Part of a small language model's weights.
Size: 16 layers, 3 heads of 128 (1 for keys and values), MLP 1024 SwiGLU, vocabulary 8192, 28.3M parameters.
Each number is 500 + 50 x the weight over its row's rms, rounded and kept within 0 to 999. Layers, rows and columns count from 0. Numbers have three digits each. The size before them is the row's rms in percent of the matrix's.

# layer 12 MLP down, 384x1024, rms 0.0483, rows 102-123, columns 384-511
101:476477515493517508502510500473473485445526449502530557586479553461377467528539498540518541439561515574436497544480520465512614463440593552441437522529420476545539546492446546529544450441474506504447536644562479457523449570597484436469438464474499493435510503529517517464548479530547448429526467507451488478504480490466479559500392364566503470551552611526547429435510469555507576509482
100:503477463468517451401512563583513571525534507565564430452474504537492470500484488550487560469431531441572513471540436424468583544431448538528634508586553548481530520529557478445535524474491469462434534487455604545600461453562530533483482492464560428486524513592503516458511492517543461524404479410473460561478518497488592586441490472499404588562453508556472564463486524426594464430544
100:544483448365543451480537510503509550527419454516511458575585472311444527465580564608493392548493548477542516440486503459494504515471528525545522482502495405545604450450446511557405505552464517595542487498504451478493544452511515439528490622419507492516541508462593447587543574492406494452537395518498423505565564367543525486501433417473549472560395480542554521592483490530556504550433
102:533475521590468605497514487513517560572546551565553504530425502482449476482470471521491458443397503544458511511522447495498512547449533433475623508398507526495460488470487434509412441478550547378528538446492441468415570525392539401529441374462510461531500442471566488464470514458503513529590534483365356551421551501541565499434502478461409474485488531520595574530445541477566485457468
098:515568573555518501557558489468544553449451535434497551514395516523481494515416516573563402631453545553486485510587469597503548483575422462480467487578464415488485466439474555462528557501559579560463500507554515463567387439509494531514502602577483477470570524536492517507485405601431450492519430670533498441460511419459560575471428500437462506545504517457494474497533589494508400470565
098:462506430375569436497446515504518434537486480387533417505475519527476482479436529507433444554454373479408570463423482501549476519530470432561517530511528486448483432516471410535508506483417573548380522471395461486497563415457478572540545490487523502512482467520536492552477452474516598467482458460449508509464478572564486537444500515455474596496466466427447410491476400497468497468483
098:492501614563502495525475447477527458524488514529389487452494488425515487492531506469539467501538520428501513433514515416491552567490496497532481502427479440472575522483481569522394534471513485483541471552367440448543461525495539511532536558472481498526513556529515433479430434489527483437519433442570415547628403478428544541488502519459529565465533456569511532519431444547555547490541
098:513542514466515479499488484491488467531509527461444511455505412534435492447474496521427473422611572467420384455467426455592518478494434451524466505512547504431594512531509520482501584572424557530525536528510527463528491516478477461471485501519554499489463447432547413509414563528531477440432558492501552536540447512454518516504577560476488481586451536426585521442430511527495417445487
098:543511541446478503412527554535490507473535474504557340470575425450490525516532506501520563502487534489475492445567486435450494488442488498512497503395628429529501469434460560586522421536524485516536516443494480505483577525485423497511587457469532483473506523412428455493555536589516578517515543496481448495490438440497436486431417504585435434541542519488521400508509512572491548480558
105:480570550500499523603558499513488501497495530549507495520418437526494559484545491429571334517428435463504438498506484515473546528558515472488575490486497595475459474495467497545556513530498473512472575542509405469531538552515525574620467467516452429444459526536469548538522462463498584499477552585452489487492541523530546540548540481422503500562510562435536533498498453462456573504533
096:498490453480510496478449534585587538475524490562488532517385472503541553447439520491557511529475515577499565557554471506486499511482436435474412457466489551435479589435511475633553404542514509508466512534528466618587526395518497514436568408535462381538439506536434444519523473465508468446469412531381509376408514460516474521445499531481583431489510633518508481465633568513528471604471
098:460477486594558475409466438494473445547427451389477511540492445473522421481543645521518445504490523503470536488531448512493484470533449481434457567509539571555516534528481531527535489454384516548524537434445522554455532440411437529374491498426468489497449548477479534501501498481457434494456511495524523572523583618547539458586481509444525475576542561499544529472519475419546501543459
098:460484534560513526473497341481536600505467545582487479525504501403498562488559446501499497512490558516489331488630402476524435553468476525474573476516459399550530469471540518469500526512505474503488474480547453523484508561511537487496500421482595531492509543424431468489410456391510536449512431496587498515462451571503571564483565543563574522471475535494535503517509526527444565437468
102:617502553517529418530519523552544430565567466505486473444449550440455516482410425494506576458479449417612594380448583482450486503476471427532517478493499482479508420536474552560449553471587472515521519525545511456451490503524445465548441494467462572483568445507465479550490498512489429461531513512400554462470555459511468500520452483450490565501398587490562450525560486405456519595448
098:604499422442549406551471566503568436443443518536492538475460425470565450562474532494485486442468482503507487480577544558498565493590576573495469479505538534495412534483443369493529485481477474502464516423458510414522457531503483506550564567473496548479591564503452374482513597497479474545620416467516477573580469446557565546541446518432477364492505521482470477439445478520536433387405
101:438535589527486461515613466504462580445495496478519580485457494464398494505470591363528538566443615454577576505571415405498423519508401449428588477532504436447539509516515410572368546505567489541494518504546422503471500434552479467494569388516416556428479530446514480518436616490485470533519521487554520548468505522540472513538512595513492370536410570469436437512471551502504584490521
102:444545489474644525400422490463446506426440506585559486542447500490466535526599433453481582507486479612466507501570490525530590541534587434574497578551454463461489538497531588514408601579568460404570430410534562524435509509495486474592505550499612540555473511446421563583508459544575510519488615458502460508479512454480546554532546482504502506531541484617513547478413485494542532495475
103:498572431435580482473421383553456487440610597500516501537600456522449436513451556507472589539629531525489525524513497447498556590540521577582506425502527433558529459569546492539512450467428450533554440561543384538523471403489430392487535519527481558524519404479491450503492532466475399556497478536496614486487476548588500558485455569493505489399490559556501474507546533488454467411558
102:457556497472549530524507495513277507508559512557476583493550398509537471529470497519448523593522512460458507538520559543495479569511576568456551460549566545503480516494510510502466485586418420425570474527366592437501476565500489460447511541519479554452473519523579494463440494515474440483529549641515554498543448516517462432564534526516543463457515499476561569470442529500501572430456
101:426581573524508554445548542492555501430502502571584472496483427474505429461477514430521493548452555493506559529501558424447510580488482554558455515525411525598437481477601531440511527452475435492470438493412495519527544587461576520528532482502493505485587525516539450500463463475487474521455462480395465501475495672515477620528528521427482479541469431547535486489476443494467401529576
099:501500468540519539496575568430408493411508515436460511476419563555493533409541480382501481506542540503611517432562473552520511563458514485522541572554539481473536565491565625483562508447511447581420571439450571564543528535566464454554597564476501471549549586581503452479596532447468521458429514530495555416466477605494547492510428453486434502503509544396443535524493492483491453510477
101:552473546475489476508488540521471647486516514512466457448569459571460518486571572584519545442537552463494452412501512524471438574529492456470538525566502592474484422482469556551401518425543612520483540501573523485561467489369584495427577553452525463503485500482483503483609564448510500502519486494521500517465484538409525426493524419509541403545493579546497552526526432556493590513500